Part of a small language model's weights.
Size: 8 layers, 8 heads of 64 (2 for keys and values).
Architecture: rotary positions, no biases in attention or MLP.
Each number is 128 + 24 x the weight over its row's rms, rounded and kept within 0 to 255. Layers, rows and columns count from 0. Numbers have three digits each. The size before them is the row's rms in percent of the matrix's.

# layer 4 attention output (transposed), 512x512, rms 0.0561, rows 47-63,110-127,174-191,238-255, columns 128-255
086:116099116114087132130131143133133138170115094125153142136116123176161119109101143129146131104110145120134138104132152149163141155134151112135152137128163131102112159117146121156118106100150106142135207138162157134112132165167120128142119104094130143135107145162141129142100097118103170088095164140106073161107175107163168126078149139148083118130108160119113154110133127129123128121096
090:105135174147083089140078127125111124152105138142128130173130111116127148112130134137096124107108120121171132127107156152108108121112105149125118097147189151138131097132092099142151075150116097160100155116123088106113110142105108072122152073078116135145137128142161103136130136165120109168125124141127129136107098138138143122115142112135126119171137098123146128132119125099099130160149
083:152151098162123111099081120157113159163112158142083132094147150135164118103106094144088136152154174165121150099141124147143161089132114103110101130120078168173173175092083139119136189126125126156124160123170153148101138171125080160093115088136117129148174154108106132093115128144109133117116107095127113144121140112165116119139139114107164141144133145159181129119107108131147179145090
092:126106107119157160135112136129120158113097115109129141118076111169152094146119155124171144081128128155125135108075136114149064143100125092075126117119116125142108127186122173141153121127143149090136133162124121132191172139125150173134112160108086155133100134125160110139130144176126149094126162173065142127154095131110108036089117151109151090116147163140122105128114145128102141149088
094:101118122099113095141119113144143112094102159111146083135168133174159099129083131130120113128112127175105090144135146125163172139144116124109158114125130124069110149126111138135125120130148114118085102123149115113053157178183087172090158158147145179138141127188198128104093161163120146137104116122148145129140101140177069118164112112081113127121082116145118154114120152135109117153148
090:115097100178098118131103125112114096086131109178116124118132131149143172121143163155155117131158150112120147112112132124142145108110115114149125165138166150108087102116097120143119129122124139105124083116156126101165128128118095180105154113130146139123123173074122142120187119108140132111095115109108147159138143088127131095163163137104130095133127129121169158114109127129151115143141
104:114110160084161127146146108150114102143136124057094081091120137107127176143157159144153113141147084076167152125145116161112129091150132124068099115111093124104154141099110082135109147146080088156146080136134112118110116128158160123120127115118125158129164142150115107105099138108126130152144136187137131112119129128118111142125152112138125133106152115134121122124132112131136102148136
086:113160119152152130119143138148151140106150157111133101111115192123105118155100132140105073164131103101114123161149124127142079123105150129183168120138110079183152162143124098116148133154128101122139097122101126127102122071114119153158118100151150100096142128108115104137118124163132085085168120141122136146189127120142097141118116118106101128110142154133130099133113098146147124096142
087:122068132147071136133111129119138133108173118117148097085177128104101151092132115147117115123125148113118124144105114157136134120113138090152125145124133142105122135139147126138125119129140107136103133090125145149124158095134166156151104102163142146098134160113153082143132123110087113102083155137144140107149131150140101145099070151114112117109129100145125151143098061118141132142138
090:125177138149167158158119104134090103097128101095128124069118097150130117155148105119124120142111117115136139143118127131157067093112152155094159164092143131182110120093101120118137139120147116132095120128099113099108110116139127108107119111142087144110159108118140091164152160188106133154139131163178106164094084145148093123122169104124142113102080133151135114135163086154121113118124
090:136152082146151131135129142160115130110112122141100126130144128144123126158120129076095120148130157140143102135115174134122133105104134115070100164091151114144166160131119053131140159121131091102169161104136139183099112133113098107122125136100128120117103137138111140113089128153076150093186137105099046119133081133154155132127138107127143102141125149146103160102148135143109118119147
088:139139212102148139120154097101139126076136142144122124127127146158166107121118163129143151093131117115103131141147153117111136108139140127191099135147113098116111113161122132150121111107122155092132174134116162151147125109092167178095123141141140121152151133102093105137150104162123099084113127138149123182122192138138140100106190120128130126113167127118148132150153166147105115116146
092:134144116139121127111108185139153109148154157071105156140132145139134161117129083147126123142092120145100142121131078173129110151148114122160189129117132103109129132137158116065067176154106158115132123206094143166127175074144093093134166131134135148125138101126118138128123123121119154140156096115151127181132074181163140129159145155162102109179163161134128145120146119149090140116095
096:134130144150129136113101110102111115129115096119119123129144156128114127119135133145103103120140147130130128132131166095128130097124116134152088091104137118149150110155135104105127157094097156078127133095131127144170150109096130141131128123131164137122100105107138123120129096129185146099155117095138133125146109106158122154160120120105119120116102136132138141135143147160153141138106
092:150126163108127114143124139133139116096141134125126161143141135100095109063131141147159131125116115162124103151142113127155160118114150122128107113149129095104146121107118140137110116125083170078103169094164164138083143177146142139158126140133178117146089147141137132107144168134100146064147070106114131127112105114146107104146086144126115154112147124089136099099129129104103141126140
088:123092134088124110093148132165163158146139139149112103165152153172120100133099133107134151115103147149092080122124110093151138149110139170119189132138148110124151178086163113126120089123098127143119138108102149151142196144184117091116143134128117117127092145113145105150153138158116124141150132139128103127129130112174115116103123128087139155082144136149114122138091129127104088113140
092:154154130111155125153136121102133137104124081144167089138142161107131124123126110121118117155135168118125134136119131100151137117108148166124121169136101091154144073150110127104132101111086138055088149146120122151148119141166127161171128128113163141155126118121154144189138113159124119136104125122133125120102121168109124133122119152093133149158151115095114132157167163159075106162110
093:096173134128107170114126102084089117167116084094100108160141119167115124110125151129076106142200151145187148114153108129133115115146156093172142121113111113053175114099164132140143136117137182136111150108154117158131131119119142129169141118177174134122154157112128080122089144118128113108131133114118159139148145129106139123114133133130123110124126140153138135139153119090156095133123
093:137153157150120119135109097096144143092138139157117139078120158109136150156159101139125155163193107141137145122164065140114077124146095126119134173170095143106127114141151144097132145102112184159152078152097102153155104124099134139163127106177157144118161080120091130107132155143126111134091088121150149099123141175086142117154109126154182147122159061127150119133113159120140110163152
093:151104134089135106138148113107152124143075164111145133113120189141132104168109143182142152147151132116160138109129134161167106113140147123102129118113125116135124132115102134104120093101117151116115107145169128104113151102096096098115156148158130105133147140105117140157151116100117132127125108125142108101114137108125098097159123118081122133121127160136144089121123131096182124119099
089:106146136127107142145148124151120156168141093106135118114129099115138128136157185124159122075155136117127100128051149118141117121121140113163115120086128110124111140133125128145139116112149127114105085144119112144127138109103151134128131194124142144156100073146117116160155159166094159154163127123163119100121109140130123119134132130123140134091117103124108101134120109110160127156150
094:096084111120143120140137066153112110123130148078099115151145209167088140101107141137102130158110089106106144135179089144145170105166149129114122134142134113135160139168127113113157115155108116146113135115132133153084092164135127116111141118135145108124108161119127145079103136087153110158109121135174167107137131103129123120087161131090139071108112155138109166105170135158067112131149
091:114107114147135089099122118106106135138151124128172153138075133107131105122123141114145075134114171127153144118146083133126133201126121152126129075120129103130121153111145115151159119127160144087165098156129108133132102110174125152165127130122151096146137061147118153122108145136114176146186093102096117148129157140170145129096132120142145113120134122146127108133120105144125123157147
101:139170136120168134152175137124111085168127177148097155134150134115125122132139120105131118135137133094179149152123128141181115142101153129143147088132080069100156097098150163129095106131109102107142081102134111166127153103132129157099097152105136119134114116136165071150152103178161099109125132049084117122119113175130128119153132098131167152121149155187111086137146148114111097132159
090:096169155123136112114140149117152132137069142131088148181109124147114093151145060149117128125106117146130100120150145096165150153077117153159121094143160144159131110166122154085128137143141126106112138125119156117127130149128111101121122147143122149142140158108088112167164154156163129106087103118129132120160139135123121104181125139141168091145095104168095092129102151101148157126138
104:109104116136089130120135114124120079133108155146147117143125086095156138129133147099114107086094186089140110140120135130108140154146154105128095061135146148146081170099119123113121156132110147125131101149153147152150095152121098120117126122153131107135117066160149118124158123080138155119130145155143112101091144144141174151108128175136186113129133121105177122125114133119110081133132
097:146095164124128125124190124157129139147084141171153129134131145151095143108125154166122127125102124132167113154109122076099126128142115152111149113107133131107116107142135139136138097107078130131096098109158118140144141104110124104149154123129097136109113076147117165117080128118115109109116106156126106117120160124133115119115137134151136096124128128091090085123129143134143161107164
103:141157083163093110111098125157129108141128124156169080121124121153112113120142184128122129089123129087120147094158133113165121134156125086149110140128127158078110141104146137183100119121126142101157100121168128139133105093125142100103154173142154108163108148160129139088120123118114162115130135125090104111139145096141145156164135120131163129127106112123116120143133123146124144133134
102:085096110111150141123140130141132124143096089118100125135124141092131114127145102133121154112149160144175135115178129124166140148170169075151139148126088149131114131148101149125106112133119175173111102132124153127132115130103148109111135115108140115134124125148168140125155090129106112154070101134136134092113098109142124124104106131093182111152149172129134147129148125152143120106108
100:139144099153093108146125111136115126096115171082076112181128144169082158090147115092135083111122121118121094103146141123120141105137082178093141103093134123137142152086152132133106095104097113179118130139142120121139155130142115132090111106124094129156065094145165138141090151141124101135133098118129141081175082108132131140137112143142143111141104113113127127112136093126141121161126
092:112168095153133110143152124128094162139073095133110134129090126153173130132173096180102153135155114136117157128134142133141091119126133136146177115147123114116167119145122162126138100143104138146159108144133146149140120103131129151127119119121122127116123088112108128156091081170193124097124092144120092112098171121134118167157118105157120113130105109116139148170112165131124093153129
095:099125125161128116169119115153075096116114140144125155119149099124088146098093088089117101115116131112136143089144085153116119150125150130103157087117144183116158114085129152156147145153157132114109126127151107140110130165174174143128112112144126122120149119152123125115123093150111119127156127165110129113179130146130151067185128144133159152138102127096063134117157159139125128147160
094:115114110098088146124128147132126132149112174136126133115139101139123123157152128141127106116136129109105112150085152091099131112151101088149135179092089108122127146137100079134088105093158096139117158149085097165145135127112121127120124132117096113093122151158158114181162106136142100138132153190182151148122123170124144123095160108126142165158175100153134151147120117110130139133113
087:137146149115139115161114116123138110109108174087141168100148109135141146085156077096136108134160164105155163092139131169136176132137150100107123151160091114095112127132131113132111128116124112100139146149143102104125150134103132162167138131181129122137146115135165115109121108120149123076164087104138139153066111162110160145109162158123120192127137149119161170198144128135162121109097
094:110110084125129149112118118155100121143147130141160176095133135142133136146097168182108139136138127103129129101194116135125142172120112110137143089133118122116093182099097166130133117090121130116129081105133150083140115127090119095087146097113134124121112124127118129094120105137108093152136123146182139111119152109131149111117117101131148128097130077142105109111124064175155150129116
091:148094120128124117132134128101129135084109121124140144132150114114181156141163116135119131178149099123087143115101113130136152143098116113125119108069138168176124152166146119102129164149102092165123152092136108108119085117088102145071141136084115090120139149121147174110138140152160104125101135116143090147103133154118148161136101151133110138102130118112144109101120135140131149150126
086:143153127161144126137087070111138096179138167162131122163125066135113100130178143143133108102139103133115106129125068112107139138138105153165135096145131100152093128151126091128137088124164175130122124132108149104093122136154112162124150167140107100133135115069140124140155132101170143165129135123131161144142093139137114091139110124090148109093153113114136171144116127149153172158105
097:151162082179149177145088186131117153131123103113162147115092146158131127139173101096162133163141116108130138095129127178123128153130134094199130109100132168103140112123145124135136168144130159136112155118139138128136103132113119153162087135109096175154113104161138195126111073118108132119097113125126158152109135069128142152115108157131110133110102135101136135175149102096114140145127
100:129040115139137137155130133135128135129112122114163111165110157092124144109105101139190120172124166135139148160141095129103125112105154143101130148118113136127096113142133178136146130164127092121112150150123139153138136086111112127142091087079129094117154136132131174128108139128132102126048144154150147120137112144109122156149108148127069143146119097093144136094152172153089106082118
086:144121144119098102107145136125175126172167139115121128148123095128085126109137135105104141143128120138132103143131134133157168142120112140179116147071126111093126131068141053152078150114095122104082096178163148099132082110129122143078125113142127125114111130113117164116121117119128135143120098078153119152145190136129116136141140097137130130154114134140116144118105100139164113118127
093:139152121124125143118129120116134117092111136130133137135152103124143167107154140121126106130138129127147155123118137104114112125103171118122123111093128104166122095117131168094172181167115141172098128101096089115116124124094123120103120145130133131133134145108164114150137113108145131118112174167166110122146146100085156113141116109148119154129121093160127139153132170146142130110122
087:123136084115134130072118112153161127141130117092129138134145167143149098166158089123130133108092146134127155128164135099110106127196155106171094107122125127096133175128138180151154149122099136128059129117134128136078118133122160163136128138127099109105144117087095122168114176137112124082093139203153154155144118118139145112088142143135130168103169143137108132152143127142146132096117
097:138136153113096085132104113133123127109145118127136118107173139166089137080112112124119138079112143159084146167164185104114126115142132142182126113163135150099114120120133086136129123128164141129115129096121135145141168156118111148125122142150100138106075157143119122151161117123094141082149122102104146160110105116144135092092138120124152138068126128106120146115147133145151144148118
090:140115127150116150147139138081102132125105128134141171165118102111085170104122111156117138149105122152140161103107120138132185178100086125117100132114132159120133079129179128142108111110137103163093161093159122090160191134137165125095146150111145182122151178122122115155125127125126149129115084113133105143110127083108149149112107109103144113091136171155093101165164156167116151162140
094:109113130111144142092138132136105134156126110098082147146122121115198114168138107142121124100132173148124126093153127157120112139143127097108123136130095115173125140153101088094128157185116151119141111100146142138150081156101154098116143112120150114130184127084143134136166132105117158128118150110123117092129110128106138128172102175112135123169152111156119113124169135138103144069080
104:128119148060123155149111087113122109115154127159118188105146107120120142107113127098139139126175094096109155125106121099087147129119108135147142160129096093121154111099151124088128107118157092092119127140076130105126140167120105151132085136123144153108092099122102147128130134138157117166114101109122143121138123120107148138111109091127100113138096094114169120101106135084135144172136
096:172176162097131131131103083081206147129122132081151119136135100171135139115115121130128114085147102103098102115136099102089137135145104196166125081139121128127130080120135163145114144148112170126120142143125142155136142127131143147110117135144105101172147145141128115170111076116151130093160111165119187146159125149137103119127135117135091098146120162146129135144120113114160121155166
096:138147162113171102122103134105170110167126095097182170086148115117078125131093130118173136110141089098117120101107118116137118119146142135114127096157130154126144145121123134104098149121119120082135094116125115118114077141153114114151163134182091119137133151126092109134126145102188196163176105149078165127099072122157144169098121121129133127119130123122123099159126117109145122142157
096:139087153120144112200182106092155144159141111140132117100096097122146086134126160102101114084178156122147132097124104169111099134104124109119121155167129106166134116133130128161119078113115130131117125099145065101158101166097175123122109131118112121148122106136170128165154131142137132095133121111116144125117093114110123133138140077089132159130116110121143122121122077165151117151136
094:108082144103123112091145141145101095145141155096131134212118120124150085122141153084123161118129126159168130118098115138117124146130135128127143147104109091140096163136144131119150101164134111178118133134124117123128154133106142136146153162134125141123121156132135173112104166126106152123118118132109090138136131125117127170139142157165092142133114104117184118116114115115100098102122
095:121135118131172153125140155136112128126120090113170109103090161103137146121108156143122151165146121122146141091152146134133113108146138122139152122115120186121111124109147090114095121143078116182122089136103175126126130124092154118117151094139111133138117125100107149104099091084091120163099119122149127162124161100105130125113132135171134041132091157157121096145165105089134149116122
097:098136139143134140119122152101095115063116120134166124142129170119134161142139102123165097145142147102115104173135138133122073113105090130124141113107121151133162123128136158169124171135147108112122112105168067116130145105150116150104073156124148111154145119149159123126117142126116095156100102143164139147141172109138178173136126124153121115162122111088091127124143151108148108144130
094:105110127120099098131132132172123123159113140137066141131106124194143115153147106123109163131103093109147113130115135145085119160122138152132104137128136114146145130145143113116102159120109165157177136119115111144112151159091142073133125128114131158119133120101133098145127122092122157096163140101127141123116134162135161126103166132098136164134138155168102077099076132113122106113161
097:128159126153179146120143119155113148109145135115139130159103162116152134121097118085131103110116118132090155144145129113128097116119148157105110108161118132144095114128121106124123083157124150124081090140129141105125134146124146103167114122127132139106133106094114170158154088127126071095134132134140106110090121121124115130112164120135132130121133122117125119143145138155091125068119
098:087092139089175107114102137124137125121148108117130133134128101128111115118093177118116102113103129131170136117148163099174100122120160116138118109129117133155118143105123101104111122154075090151103092113140109208130129136128135117100112146098125103139132168099122122116070087167053100135134119131100098111169144116141155154100120110090098119110138148176148101082131106132089117169131
093:130124107124068144122132152096127170110138116150139098141143089106083148088119149087130143117119135128171170120131148122137125136111112120144080158140135137117126128110090133133125151106154122116116122113105157185145146114146170156131104155156119110114127137103112107132142159147093120098101139139171115155135160130144155074142148157084132108157115139130102111132100110154155131113144
098:144125146119145150126104133101145109090154123130093099108099131153150163129113098095112131139098130084089144152150167143123151135128115109108135146153152117119107113139136121112111150138148124137122110121148117131123109149139134112161130126177086134118119129143185175072129107104116111100146101127086156161157112149146158149117111126181111108106127129114163141131175133134106144147141
099:108122126110139118093104164107103124156118110135122078160129105095149102114124106124179122112132138140106107129073124111077114118088109180144140112124176150129104096174137121143119104140142118141161160133127124109108127108164117104180136129119118138127155091150095160119133151159099169134141180120108084164191119105145137152165102125159152123130148111107132150141112128124142137095109
095:112118103155117125172112176093098125100126137129098109098131098134101123092133138147121145174140073151072114138119125134129144086135113114106134143129079175069151138144141074143105104080105101173154143147128150153140106148138151096139114126104132139137132100096094135129130119194128119118097071125112104140141145072122129126145114150109054152104145160128135137134143135103147132109138
104:120072147113138169170101107113134157144163082115154097081103115120143161146076159142141114178155118147136069101151123119108147166119110123099167152091121150146114115105133085102208134126162143129173121115136169144130089087102150128136141096156120136150116109107144126109104106114120144167146095081103081157123150124102086153120086120103137149137103063136159132093129107126091130133115
096:123128114148141155151132124171099146158161138156131131110136141142173078120125195124131113119118081130113104108113065141140118119152121129129121143136113133129104133116166108165163143123114157099130092124111085099166079108153102116165130127143140134154120118103100165078093116094144125150134124162142138083133104137136112146161104108121137122170109148140138128109095093144127157160097
098:129140139100096107094094141145111153117130087093176079106134134104174104110135102132142128144113169115147113098114145114147106100155135113116154159123110145080155063154103115115162120127131142133136119136130095149130097127113122123117130107055146098162114099158185114124135127154142145124110163133128183138139176123139101150112161137111098127144156111134097143111122148143108140139132
101:138120131134143117155124127156142131100170142145149111163105185139110175116132157103164139114124106137104119114103120126138131132098123123146124143141137148111114150126128149134154131107141089101147124145071115115096150141160124084100114141106130140150138146144121094121144161122176120106132083142167124137085157117163128151114149110173110169138114147104105114114116118090176115132113
096:173133147154105116074109163163154145152129161089141172143160170105109157117136141171134116112079140133083102153110078086106111114131121176142106158126141155154160130156162147127169151162120139149122115150155106109140133136094116151152159125098135122120113099149097121159140076145162117088107084129134119124122149162151125105118139161144113143116133130111120137124147153144132116135101
098:139124162124121130132143144160143119117101139128134122136141190108160123123138143122150127129138116163082123132136129102138125144133118103055110139112172128156117159087140087168167163104124145107157118118163155121151137196126088096087126106129116133144137088110125109159147222150163104162143164137128100114117147127123128136180148099151145142092145081110116142092097144135122143094131
097:107144124130097126155109118097084157080167126142154134131129100090115154075099182142130131160122119098115167153153185113176144144113127112185109146130112108141117072175138140126165112116175115115116150108117118158100132085110155117112108133128121154107126102121136102117145076141121082125090147091160110105145168182126146107138142145130124156121092116140154115121157194160096084106118
099:150142140103101145115082147157149127119155141116128093097137140082151104106110125104154129173101109143124133114110153087139088122150109169128091129114140146115129130126130147153132177109119137127139154129111137137159147081102133152146097119134109144137128109145149139131144105073112126143128121099156150119145119137152134116124118148138126127129173134148183121159118126111147168091116
095:156113069133134105162145138150134164106161149129115148132120156150150131116124103161106099181162132108111089155118160106131127105138131101102105164129135092102136108195104122147111128110140115125126140152137103131125056129092072072132162086121125086130141147151113097131107118143148109129106143106125129142152122162115134173106102091105161122129142141136130146124137101134112128170141
094:153154132145131133097111102126158110110166173176077132143148108146164110155124128105137162141165141124106104135145121103095149158101123134142113123129123129137051122125151164111155154136158102111149173187161134093131115099153103175136125097152119116119118150148126157145119174123128138104139134105069124114120096157130086072109119122133131148142132124130128138127104106146132122126122
096:140063113114130139149147152108142157175132146119145124088123080107149121113092142107086117140145099100111131111133106141132198124113129128120124150096102163139090103124131126118140136120136153164130149112087158161113140126161142165142135082145118137119179131125110134152133132121142162170107166104099117122157117142107135132130103135102136099166133120176133124073136133113090098169118
095:144138133161098153119135174109169114137088126128138098121149146077128136118120138074093096134112138097158130101115145185161109107165111120156118177137171150133083104087141122179171118146145107086099116121125129136148101137127130163149093085150134123094136173148139116115099161114157116157109141136097094137150126129148129157127072125122156151127128106120153163122121122133126155155117
# layer 4 attention value, 128x512, rms 0.0805, rows 47-63, columns 128-255
101:095137165140146159105123149098121178141148116097127114124131124076129139108079146150142147139107125117114153098105148141103128120108121126135131114108089199173156138130130147121152160121129076156130137135145068100118164103142116127136146116149140114148095129099127102129153134151135158139153155130139098155118119134140124140130124113122086109144119125158111113117140163150111133144117
099:087134095083144114150123088139140099132100143165139142137138086106103140110192127120143100131093150135159123173140162104118121101090079113138163126118141079129129141126114127126120129107129106102117093132133141115130170149168169127140121139138111134120078141111148104161149111148129158160162114161136127116085118219144136176146106124137142154157126188125113112156117131112131151097169
099:137153159077114116114111123125150090087128108123114146122155094138104149124139121129101158077119090128170161052106127138151114134092134135128119125129150125093144135131090147153100139155142120141130133136158042089098126117130167121140173100150113157139127166092148116081125136119140139157157140117157093147109122093119160139132156143139141114131178125133139113147136152121134102142130
096:096132129124120163124119182175103133156155146145121126131134136105113140148162121147109160155139144147109143123155110098099107137142161109118121173097114137132141158147085065131117080109179158146154110130160106148158199151084086118141157093132098097129101166088116136136078134116137125112128097132114102104114127119157144114109123143094094123158136114126132133082113152147122147156156
099:148114133118123165146127159144120058101133136107120087119131143133166168153099136143158118130165131172127139133151138157090150089105123099127167160128095136110148135139116153148119129176061102124106128084132175120137090147117154125124129142107122098145125137120089119120147165125155105103125124156119103100101113126163103133157135148111127109165121081105142120148151120099128121122167
103:116179090140119112115137139131102152109113160110129111157095132088104126124097133109132100139148088148135127124072160140090139090080136102107181153122115143125163087147130118150106127182154146163148120125128117072163096138175119138154134125114154141136164157102105156097144078158138121140120145134157164108108101128151150124128099148137133159131094146124142148134087117149165128154120
105:112087160139142204139159131127116144129098152122120127136142141169125095103153130103132144154131123067113149149077099140150143140081111133170137094121085114147138145166128157114092115097117148131121130107108147160102137102125125123137181131098201121183145150143110120104126120099101077138144149136121164122147127122117136126111112116106099132144151171137098156115095121077112119167122
096:180116132092121126123152108142159134118129092119126139156099110117113128171143130149103132082151129164130096157183144132141114121146120151121169169131090101119159132120109138132138123069130152098138109139143128139115095138190125131150106139136107114138107116106076148124161132130131134161145133146099156123120150151134124129156088136150106150180128132138140135108102127132148160158122
101:121136165140156150147140160114135121119152110148148155138136151098106122154097143117106128121143122137108133166104137146138131138159187125124102091130116074080156140162138131184151134143155121123156140184104136161127113148152158151092166144112140122117112114181100149093134107085173108121136135129141158151119145128098133144136164113135156153127131168178146131072105127114142125126123
102:143084128178139089095173097121120128131129083120129122146106047140087100148139128150115120134075160146137147155143104129152149115113135125118142128116102085123122125163154146111140135137144124117152123129090151114149147141108095144115161130117145125098124172155143173114135114205110144113128125115127118131126119147097106115135151106135095136164137158143114126138123157128162102093108
102:144103132134141122110146130161098104136130159119108167083139105110106148136112116179136133168112116152168113092098090152151100136086101067124124148109141100144131112123116114111112085098138127122128115113131098131158133139129089157099161135187133152141105114088075120114125154116110138122091119095116134114086133125112126122146099138129089130074170137151142071106138163138121165152108
102:110119124130146179121132140156137100117130144122116136125135119075152115117123114115102092158131139155114121164165136104121114098152100103140173113184091114131134080124111124183163114159148115140120149145133167136156177142129178128160122113130202131134191142113157143111143130120095179109165151117064127137123147110115133133116121089116136108135179125093123114177122128106110108141101
101:079136117117175133131141143133140092138146149088107096139166113138105134141149126121087136069118100146120112149135113116124157161106120082135100127121105138103142130143130141093134185159159129125124112120098071107140142127159106121145161087120149116077142138159110101123128100098130140116169162131136092119144155071146120116096108118087129117112112139103137149148165116107076094112134
100:144144085129134127137094122102122105149110116141145144072132151119137126117145142104128098139143155122079125116130185149163164113139091139118084144156096101148124092094072141113115121090107144104113137140076074116153097154155104125148094115132108141162113117097138118144177144136176140120133135108121148130102123114121106139148157145132097115147149128101112111148150112139183122163135
097:133123116134114117125113131152166129142144167154119138111114148105136082136119133152177129085130158114141145136120101113150103115158116137122091105171144100123142160150132201134174121125131135098121154095114114114122118151166083145124118113141135062123130103087121136100155141148143113152143124136088100118131101131150081153136159132151138131179158053066147105108128138187140152109147
099:107140104106129076163090065128124119132180090127124107123094135100117112160133128095149125072113154117124113122083120084146090098155139130139132131105163171124154091124134121114155085153120119160145087138132124147156110151120151083130165144127113137131118119182085148103118146157148129103174170125130112151129113134161072111111087117156110122126133168125132158131098120130124140090162
100:154138128114106137118119119101138151132122129143140141148141117065120102104171142145141114105142154119098113179148120077158142125136127131163127131150143152081130125115144111141166126131133079122116104120118129125152125129174129117133082156135089113094112118107092081158129138149127107141123096120095163131172124111109134075105173141148122151178148122105096129126140126097108086127078
# layer 4 attention query, 512x512, rms 0.0736, rows 256-260,320-323,384-387,448-451, columns 128-255
069:134194142132150096112128145112115137106140133129115164112106147140090089140144149093116156112113110140141117135132150118113113152096132117101149131130123143110169156130127120108095140138110115149110132168086100096137133118160113139149107164132152095132143094158178147132090137134127129091116130113151092117133179097088119074150144088119122153189131118105118137122127148103125137098141
074:132151149111126094114122106118129108152186168139119122098155159120125142131139157137116159135096154079132111144170124137082125136106144083111116134140127156128105137132134092096064122131097104152158140143106099120132181126102160159138116168123154110106141134131154144190143104116134111082109122140117149118137171128156107139191113127102129101150142157159119141093134142079138160140129
058:157166134158147134080140163122130139126141191123189193135144121086119098119119160137148140123126134139123086132106109114091122120139119120139125150139116122117130153147122145103131139146162126128160120119129103112100070121131089186128100170121134123127172108150127145115121108128150105098149110123152131122134157108122110130138127109174142113155098129096109152147136126127129107125139
062:139189171119123081126119097138133112157117113091121122122136116145105140117111125143104129117105134138120081158118119147081113146091101105153148142144161172121121117106166110121078142142065145150123126173122087101105167116080170155134131154132167106090154162137157128202103119139150138098112119131124105142154118129132123126139111135111133110130145171140148115130130106055143137138111
069:118127113123153191123111158102118154116137133111138151136109113145128134134135139122144115126109078170111111164112136103127108160139117224104149125100108109149120145144117199122160110096155118108137119068106169139126079138176076119127142117161116176161081101200091116076140160104088113144146147101151126121130125133116140153089129109147117105079132128115091121142121132166125118120159
082:127149149101135117142101119096164093133162165126153120089122065168130098135109126091102137166133102103109169072114165148103133104135112129133135144128093144081135134121127109126148124105132162144111131130150088130135136103112120143095117099108140151141120143157140107139096121113170181093097149142143116134136147136162137093132143113084150160146122124093112152129115102123091099129127
112:134115104128144120145122082167134073100119154136161149138113123149148134131145135137088143140124071089161116096127135161096116130086107138126141129140130137065142149113088096112093129110103117110155125127150145111135156144093125149147157146097144158101118151149158140109129105124131102116126115124110113123126105117115110127146146100119114119166149158138102144133123151108122124157152
077:145112105112085136149140122134152094117146148152133160053174108118181160142143134125133084165107115064111121085129171118099112095142113163134151154110113130132098106136136086127097120143136124114139131125144133143149068121123153109136083124134143148115138129153096128133129131133123126145119107141130138153137104151117130127121162092113120136137115120126168110140114175103129117159181
087:156100143097152113130131108148153077087097161104133129141114107167116131142108129177074146139168102102148125103107135119102106120087098145180098131117115187067146126135136102152094129144106140106140151143134105111132153117101131169108128130099107143098130118176126157122124090130124136125167081146127068170116123112113130129170154140104107135153178109126149123117132148111082140169154
069:133151135111121097117124071119127095086107150148156143123081135134121134134106121149120152147089075142151145129135146144143155153119126115140139128123145163097142131143097113105102142099131161088137148107087134111123130146126138116135148138106123146144154150126148119137110132147152109126114162176124107121119101095086108144119172125114164104132136117153104118129099125094118126110083
069:128134136093128108112140102138118108096141132191115111136140169153113133165148162128122151124131175119138129152118104131119114092120155099138113141126117108097152130124093114105148139143117130143100118141127107126089192144121151142107111159114163078114180166104138158101152146080144122130136146113105133091089163114094154100167125109072176142146147179148114137143124105157133130108107
062:100143158114120127128125073114137144144070144163128120124118119064137129097091107155145163112128113165164118147149181142123120140102107135136136078108131152089091103119156132114103127131111165102090167119134154117099086149115112140177156138104111162117151133101126144072142116172142117108127123141116129139131064117083098156109181117150076095151109110139125145159102137103109118076136
067:119160156156152078137112119152153122092143150138087102126106147129081132175163148148122158125133105157123094145118100156146103130114118148140090115131129148104116128150125114121117187102087138106125192168142081119076202144082116140152127121159151145078155149138165118118145140088145103131133136186130130125094133089103132115148140088117139134148138175122118121134124100124161137101150
130:144181158109151105142099131100148133087170135123146142188145116166135122127148153119083141129137072153145142133094167122117084153132143120118124154144110131100169121143092105097132147138122128127109128114139107103109182150126148132110115118117140139120143114172148129128107143113175125125094118144101110149104136069144091102148132092084187141148150104118122130091118089156113140149068
150:111154134127122110132115108124092141114187153153128105114155159135164124096157166184107167089094150116144109127143120142105117158116133145128104117170128149091118164108072097103130122138104097145147137138166091130068160128129135157139135185092147120092162110122156168110139139066141117107123144124108144114111127108142127117144104080058114101130174157158109133117123142157158156172135
133:109153123113124094133112146113131146105135154154151134128125116126142140077149124156130145107082125074129100125143141160135112154115110109142120126154086157094089124123097131115127137134160141094122135108163116126098082149110128139163156123143129140119169144126132137098153131137136135091107098138124143121117125144122062157143151106147091124114123147161137103163127134107132128149173
126:173152129116170101136146141112139114080140151122115144147121136145140138141146124109071185084108076173137114129086131098104072150098133117121127123130111145096147144132144099120128109116115142128124114147155141105116145168101175106113132138123131107078112108123142107164102117118184120118142112112107130155160129074141153107146131095087132151122172166143118134077125120128107134142109
# layer 4 attention key, 128x512, rms 0.0713, rows 64-67, columns 128-255
092:145120121129120112144109127134142181143129145115141118147088159112155144122101088109135132103126102167110136153130150125175139137125141145122140105118143102128104134150154146146141098102139146129106122083105142153132095130122089128172155097125127139166095147140086135125115127177100155115124134106149082111106115139120125148090123128186133132118105114118130104137148127160129145106053
122:112164139122148089142130122116118087091130109104129119156144121149133096094121140157123166127120118113161120153114130111131142144097114108119140139141124157102099127126142098112081143154088104106113117180164079119135167092131174142098127109136134124057157116121163142122128112103168134113103134113100147127123122121142124090179162141089103150153149155151160149115109093098116096155162
085:122173129148126177096136119133113122144129120131125144139091152104094149137140128130114115125121139124123132126119115164137134138136166120135135103158152131132115090123121169091163114111100116119138160122090146116133138117131096112157104147154156096147115149149102150114104116140092115151164091133158139111096129123126108157100141141156129117106109122142120153166167134137164138113114
108:118127097120157086125150109121133095114138122103149100096141133121123127122136141130147147110103138113140127156125162140105120105098116076132124166157133152104094150139159096100073122153113133144134112153150092138140140095131165114124147110129143103060123126116171122131171120124182137094093150124096133136142134128173119116143153120098095119171134144163114120124122108075111151144146